Weights of a small transformer language model.
Size: 14 layers, width 256, 8 heads of 32, vocabulary 8192.
Architecture: LayerNorm before each block, rotary positions, no biases in attention or MLP, untied embeddings.
Training: a variant of Adam for these matrices, 230M tokens, 7029 steps.
Each number is 128 + 24 x the weight over its row's rms, rounded and kept within 0 to 255. Layers, rows and columns count from 0. Numbers have three digits each. The size before them is the row's rms in percent of the matrix's.

# down: layer 7 MLP down (transposed), 1024x256, rms 0.0629, rows 6-52, columns 0-63
# up: layer 7 MLP up, 1024x256, rms 0.068, rows 7-52, columns 0-63
down6 098:150162104152125158140121156121123161128099095144160150144140140144116149163125168152122146132130140106073162114161139136092156108117154130103137096122111090133135169154153176183129098140123120
up7 102:127134096126130089151107136071072064155132151190112169129083161104139120137164134099219105127120137132115138178142160110132107127157146114133135161153139141114142131099097113106118103118123097
down7 099:130200128141137116120121155125133118134134138123126149162134145095170089126113200099077129073159132082122110088128118127120108153127147190136082114124158088094132167136153139162139088136097136
up8 105:151152135129160057178134149145120134124094080154135085122176181143138141145117146129109105131104116109136135117130117119178142136135139130149135110082153127111160094111121111141166142140140114
down8 111:105091126150105123151139104120129139152145123143118102117124109172100167111132143133121150104138162153133128127113111089100114119150109159117103091125118172131156161098161075117141094147108177
up9 103:160127101168173118096112115140127147119081117147131146156147127097070124109115155149113144128128146122154134068162162206120135119130127091104133138152160088157155095126111100111158099131173141
down9 105:108097115103107174112105134067120137130160167182136126100152123099185099109148133133158156112116107170149191159103126098156097144117137165145106166126113118153148172133153162195155192139132129
up10 099:142128132115147104143138134149135133100094116146141149133126172111134115164130076140169133088124087111111119141129147159169187133111120118164144127084130160128162111143091089099118086101146134
down10 100:124128125128152148117132134146122151138113116090175139146111145124120110140081123113113147107139112138113136075129113107135118083097173102126109103119155124112153147161123101144115103126127103
up11 101:125129128181200103137124144145100143129103154173109142166158166132145119138177155138131108137103180125083116107137114151159102105156164110115119107116099128164135177100110107123126114122099126
down11 120:128122111120120121134143116147082121152137133177143136109178182139119158098135127084110114139126151092115150122115125156138120093141119139122128144125089115162191163073148000114182130150167099
up12 092:126134095119143119131100153155101155120102157148153128111082191132136152144137127126163138110104180098129112135145176139150126157141150119124139139108119145139175119101107112100174118103129112
down12 103:114140114126116121115139109128105135138197111119114127121124110132115134125156108108096109131141107105118121134137122111118139134153106143136134095116108119125182152108147000148164135155145158
up13 107:117138121117168149140110130104098147125145117132112126128151200122095119124115130151125098115122120091099107118167156093107156123136134121127133162144111167115136116089131118117117111102164098
down13 100:127116159109146151156124148085150100068157091106143147138084102104144133122116136134156128138110133142133108108167153178137129103095141129134070112117090092080084138107183141149137136104137113
up14 098:124112085178140137136129157109166141154089075117117125123068157132169098092134109142137126083117107136116168107137107154141110148160103139139162147132140149184150094139128124093140138140061103
down14 096:179139112105156163169130154120106141088104096169139176121092144141108125115126101146137101119124121113105114098163140131117160173098142145120133134149141138090124171130150112125106110113145090
up15 105:139115115122109084112129129137143149156149126105111108116135188191096155127127124097121124155091153152109110109173095124116128150173119121138123118105136148182143107125107136129107110144104139
down15 102:077183107144121164153126130153181157131143132104132114149138123168103115096130141087112135137092089141116131076116115163114126104163119156146112106192092122109167106127129122140097117139116117
up16 099:164124132133107115104151134130095143109102122128171114119125147130134138128168147141139093126140153141139097144107100161126124108165146085139120144099135172097159146143091115083143087118082119
down16 098:138129145153102101100127137149102117146102118152144115105132127113072135113092143057144113127142153075184136136150093118131120112140099093121100138170119113159167117147147109166108140144166130
up17 105:140132139121116154176129137136117168157120126142095126130140114127102200118151137121097133129155144144087125112166098196149112107120096126100136112063098093162135140101098118120146178113139104
down17 110:124132121093139090124152112152138131112163107110117146165133094122141099149127162145142116124168162136104119099136121142118092113143125155118143164105150126152135134111112119148122162144123156
up18 105:127134129146124152108112113142161162137147143152122062122144154107134147094152133104135161098154150109144123145122100136121093163087121127147122185143123180127122129144151123134121099148130132
down18 105:135145082134083145168125143130151094152108112173130149124144144127150169113113125140135137106104176141145135123135101174147132118088105149160147152091147094137117088119198159139142126136123109
up19 099:158178146146103118083147101098121124113146168171130116131099108112109103109142063137113153128175157120150129156117116166154100158075120111150124123122091130126133106116112108131124116178147133
down19 095:120132162120083145101148130115170114171137141137115123100125120100098170122090109085136126119110156190095173172123124145161090076093119160105129131145092105153131138157138121160152146159162111
up20 092:115163111149103131185100157123095126137118162146118158153086150147136146197165097132164100144141096140120110108123133129171090109123122116196132143116130184169138153081098142094108158139135095
down20 085:101077128141124112111101076148117098124132101185158141169119134162138111106098127122142132142112147106163120121131106147140144122165141100102134129120138095114084096132088158111101138180135093
up21 102:118121067113150119161102151149134107104110106197098115139122161128134111123121088128179130121150175127117115177125135103127114124154161119147146127137118109152150130131126122130146108119096159
down21 101:112146089132109153102095150131099126099104126160108153109149115133149093098161153148125124097114157124160156130119109120112120134134074146155093148059174130143112134109111086167105112136130102
up22 102:138158139144150159131085153155115136122094078144109151146147157162087107106105119143120138151142174158167107125146102148142121148078150113158139165127144116189160126108123123138108138136104125
down22 102:082121141114118147147099108137166141122161122113119152123134097109108116134120144164103114161135118142106114112172112130117132136121125138110126147109109084083152133111123156126116147112178137
up23 099:149123143150105115113133136122148162109140138124135092134125155139084152147119151130124150092143107151132096078111134161117127123093148139109116123128118116133143146123125117070136138158118116
down23 096:126113099107121113143131118132091127114112141139101155156122126103148147101128139111154085133074134120132132160209078093141143108120088148145153137117135147145114111149105110157161157116099131
up24 093:132140143118060101153133065130121140153121143181119077125118146123151118143176096127116125093120108124118136140134103176173102123133145156142156134105099085113149126127162134114127115148101132
down24 093:106076135069166132147131105137165130131146135136137135086154135130138107143121145132084107112140145108174116184140100100131147119140143140119111129114094115159091105146119128114136118125112164
up25 107:172135108161141160119109146158144167157098093136123156109143161141158131131166165139131085079139161153144105110112142111163125143134115128109160166132135140133164127099117124125126141094083162
down25 100:118128126101114073132147091069116119123139156154125149107130130124109127160099080146070131138111131129155103139139170151174122093142122141115124137104125119156154075124174109151074161153134116
up26 088:163143140093171131106144110125130129069122127129128170101129140120131114141139130125137092114091108125095141104147141137155161096149156104158157163122126157153140116139108129121143058139139127
down26 086:132122143166136083114123095100111132092123138125119151111115111149123162135090124160111152148147210125120123125168147157129143134127130158137149115105125161082118130125099124179122143096126163
up27 103:120117122126114086119101117107122090100142142145119154148144104107122129148144101135179149131091127108137158147139160177130139135145159116143181103121121092141101142145135131161116126118122143
down27 112:168117129130110107109162141105139137175118109145125141122130135119153100112126142116127091126112118149161140159116143118108135172162135119111101117169173111109082115146120148167099146127134143
up28 094:109156148163140084145109143110148075124098150146109113104135178105133093089151123094143162129132099131149093140161146132105122137135188117135182137120139192158138094122137128122131126113091096
down28 092:117111146096123197125109150116144163094188133120150166100123097124109130138121114170102151108149128114171073142168153113146150092090078119093107127106150134129116137139154150133114156098114114
up29 099:110159127137144091150068126147135123141131114139094106166142132114113149102112126072146128111119105152090133114151130170124109109083170172166160098109139115177173121111135114114114110109118097
down29 102:132147167109130137131097140127141151152134118127155102128076132076097146133129139117119090143187096100138167110090104119169108127112125121089150125150141088099175163144139104119125146130142201
up30 106:102115124145095162108096139119134133104149170137088152169156173133113151117130167103132136102156175145121137099103137097164094116116098145127159135126091136134130135114099114152121081149109130
down30 103:110098118145143121154135098165097096140131108139164125068087091081125094102120111144158139122144105145131153149092149179140135094115161091153162105161172150129117134133193166137137143145110115
up31 103:138155102143113118090148155132087128066138104140113112155139160145101086155140111135142127089123154127169103132185106126118137113158148114118154132121095128128125151134101152102134127138141141
down31 104:092101137103164127124140129105155111121125155156105159109078071109101161169138159063151174125156119126118113158127100128128175110134107107095076148159128111099089123144171143107098130107143119
up32 090:121092150146139150107105124125117143089115110093139148165117078162146138154111105139137161114131149147162122106132139127168108128144154185141168110150107131131142148125136107138127119122171147
down32 087:118148080119114117146183189149143185154103125133148143112150139122099080133131165163129114125135132090154133090146110084112180096115131106146114120107158052136141078142121097129129110141097110
up33 103:116151165097091100105110107131114112136140161123137134155150137148147123131158128122171163156132092100120104126145095133106165136165114107133121152152109148090139116120116112103142166135105121
down33 101:167093123109150114130175155081150168149094133101135130124120127098072138140140146147091108105094163113114098146108105133172128135135110109121106119134152144183110119170110141113134153126132133
up34 094:098140090098172177133132183113136126159065092178147107117089131107159152103169134113108084121105116114122093123166143141073126121084137123139122147092123165139174097130127113099164140133121120
down34 092:091112136115144105119154071148108096135145114133126137096121098110132135144134159128120110116108114095121109148140131108139147136101137169135125100159115167113130141129159087142144109167105084
up35 095:117164126147149122120131081134110147129128126134150133133099153093133090143160098107113136101137123114149063143119159160128143156114162161164131136134146165091132102150083131144136115105109174
down35 098:127126132131086137127126167133064127154182112121131120117143137133044156120121096125132104116136110153079148112154130103138127136106105148143134168139121110142137142157124172130212141130131110
up36 098:089144135129169102136129102140102147083143139130145126143120144128131133134111122080166121111131151155150116099144079123170147133163086158153121120122134138144116142134123133154124122144098120
down36 108:101157130113126149131159096110155105108127179104126154107165160105127128127094128066106134122105112145127125144103141106143121144130181153098132128146122112121148093135111094150172138157116111
up37 104:158106134097134144136111122117123127142124137131112151168109134192128118198151099137142128133110111151083128109102101109119172161155090125115138114143147127129122116133110131152121154124109128
down37 103:139120122082117085114159137121100158159140102109127122092083124096112140163148105070117123123124104141121136119097068068125107112132133144130118143103109114167122142133114114119124094151183123
up38 102:141140083094162163161110122150095134124116138111075189174088129167111100118126072146134124128087168133126135136127103110139121114134087106155158124127108135156151103102094113138126131124113140
down38 096:083126084087112130144106131108157114141107127128141140143149132113126167166114136118109118139139094133154130150147102127134161090113136138158122123121114114071145162095117081097137093175144099
up39 093:128158127111122132135098106119163109111111144134104105160183093139110111125119063132142166136095146076114143127162099136130142167146132107140141143126109136149142105124131115143151123127123133
down39 086:129103163145163129111119119162101153132149133120112106100088159165096131061115157145127137135120103125096143133131099149120120107152102104124126114153136087093098094105135107091130134138133145
up40 099:106124151121143121107122123110121092125116153191111177119123116168141130102158118155124141165100139100095131112181129126144111099152116093105132171099107126187148130149078119124135102111135166
down40 092:094140067121155105113117131095149102149128136169139169123160111127155163153133118136125163180161088118082113136165102159117129118076130123085130139126176162132162088122142151120187118116134130
up41 107:088152093096132121144107140128104142107092133113131104140148117130134130149161118145114131143150114120079126124120108127129073174147123156136105167108115191155126101130095130069173127102144125
down41 099:135144151144128092132103145114167147115107127125122134122143141129146125128138122179131153140144100098106119156116123138133158110132120113150147141132123125142114108127134255098131126137132146
up42 100:118139081127126119151129111109123161153097139117091111118118103134127134105167090125144106146141109119154146125146097138086116120152083090121153128101131115170123100129081131126167139127136148
down42 097:123134155101140136132133132120109136164150132141171129148128123125130093149092136121132091137187125137144101129133103183134131135111183118099123185119139143094105102113123119073122135109110113
up43 087:108136137143125106145129097129139118141135128166120142151087109114139143141143116114135096120181125111137150148171110131166134140115098160166133114092072132124117133100127112126139094144148097
down43 098:134108106100115148116095086125101141119157129180152121136147137134106175110151081116099107120149130085115124128110155153137114115118102138149134144087112112136131129093120076104114119131131137
up44 106:138155142156133094137131171152098088141146143119113115167141126106095118131117113109162085096111085168083135112140103145131143130093143074110117092102122142129154113131105114104152146160161113
down44 110:122188124140172142138147171162105090178141124165098135132160116153144148161122138116163080068100119127118132114134137116105152129108130109150095133108119104102168183122162088135155103122158107
up45 096:106130141118155125112111070086136110128095071163128084150153139111127194114117131125124145104158124096097161133169152100138169117166145150127147131146126163146145142121092116124132148134175123
down45 089:122097136120133133100167142090115120124134082152094146128138086116112133141091145073157092106133152126123128111127125138146117127134081090135071152107141155146070084142126195163089115112111093
up46 102:118093128124146068094141138152082168104131114119117125121138143146116101155103142122095122152134107135153085115148085170125177156096081120131112117115158137103159138150115117137123129087118141
down46 107:151125119144150165147139153133158136108076125133096126128118108118111140132110124169114108082139104141115149126128129058120146136134122080148134152137130108111121094152108197135125122177150084
up47 107:117134150134117100138122158106153131114094158126139081151138135108102169136164117112170118153132155118137086175163093135107105134103107153168121182117112140132146118113085136131128086134138156
down47 107:143133126126125144205118067123151104181129134124107121115155147152087121175133146098147119096146123171143139111088120126127129120156078145123141105156131144168161068106116120091143113087104173
up48 103:179174133164136139117137128184117197128132073158160141133130171135083172091131125125094147106140168130146081096128159105137139123122132123102121108095076103123115155146145124160134131130156146
down48 097:121111117126117117106161132132124127121149132133077093152106132165147120127145051102121134114124109160105120114155118135124096144159161132108095103133153149127147134120113133106107140144169165
up49 070:151134152102115092120123109111132130095151101158130130140112145113147115127158133130108121128119143117111105114134120116189145140143189122155146103126090125148165092090127085081180143137125152
down49 100:157113115136126102128115084149116139146104112147108125148145162121093138116134114087141096093105145092126131097136133182162148115165124142149178125115092099137165103083167043117204130137104143
up50 111:118125160118145122130106112188099116113062123132111164147121111138108106158117124132155139119134108146140139127115123171140148144102105157123156137114147156149139102114072110126131138100147130
down50 121:159123164100129118153105113150148137105104133103123129123101100119142116155107147137119126120120127118125148110139097127164141127082150146150135103125173082086160144103149104143158106107094160
up51 104:126114139132097147128106129125130151066134127125132140121092177114142119118128143089129142102114115152111138149134129103135140140144183160128149142122095165147143071138077113085164152145130109
down51 103:136130126078163103098093099111148157155105104126121152167156126161101126168100109139117142153116139132160129103098132105190151097110126198150144158152159105140122155107100117163136114088163131
up52 096:134143121147144098139105108152142127028118136136104127170112126132171128144147132151155135106104127133121127159113188124135127120145144137170145162115144131129129109065102115138121104108144106
down52 089:153101148141118107132132081149093108178124104184105128089094166155111146116087111158176115135126089131132106091123128127146082117119102086124116144144132116117099102125160171120146122177146143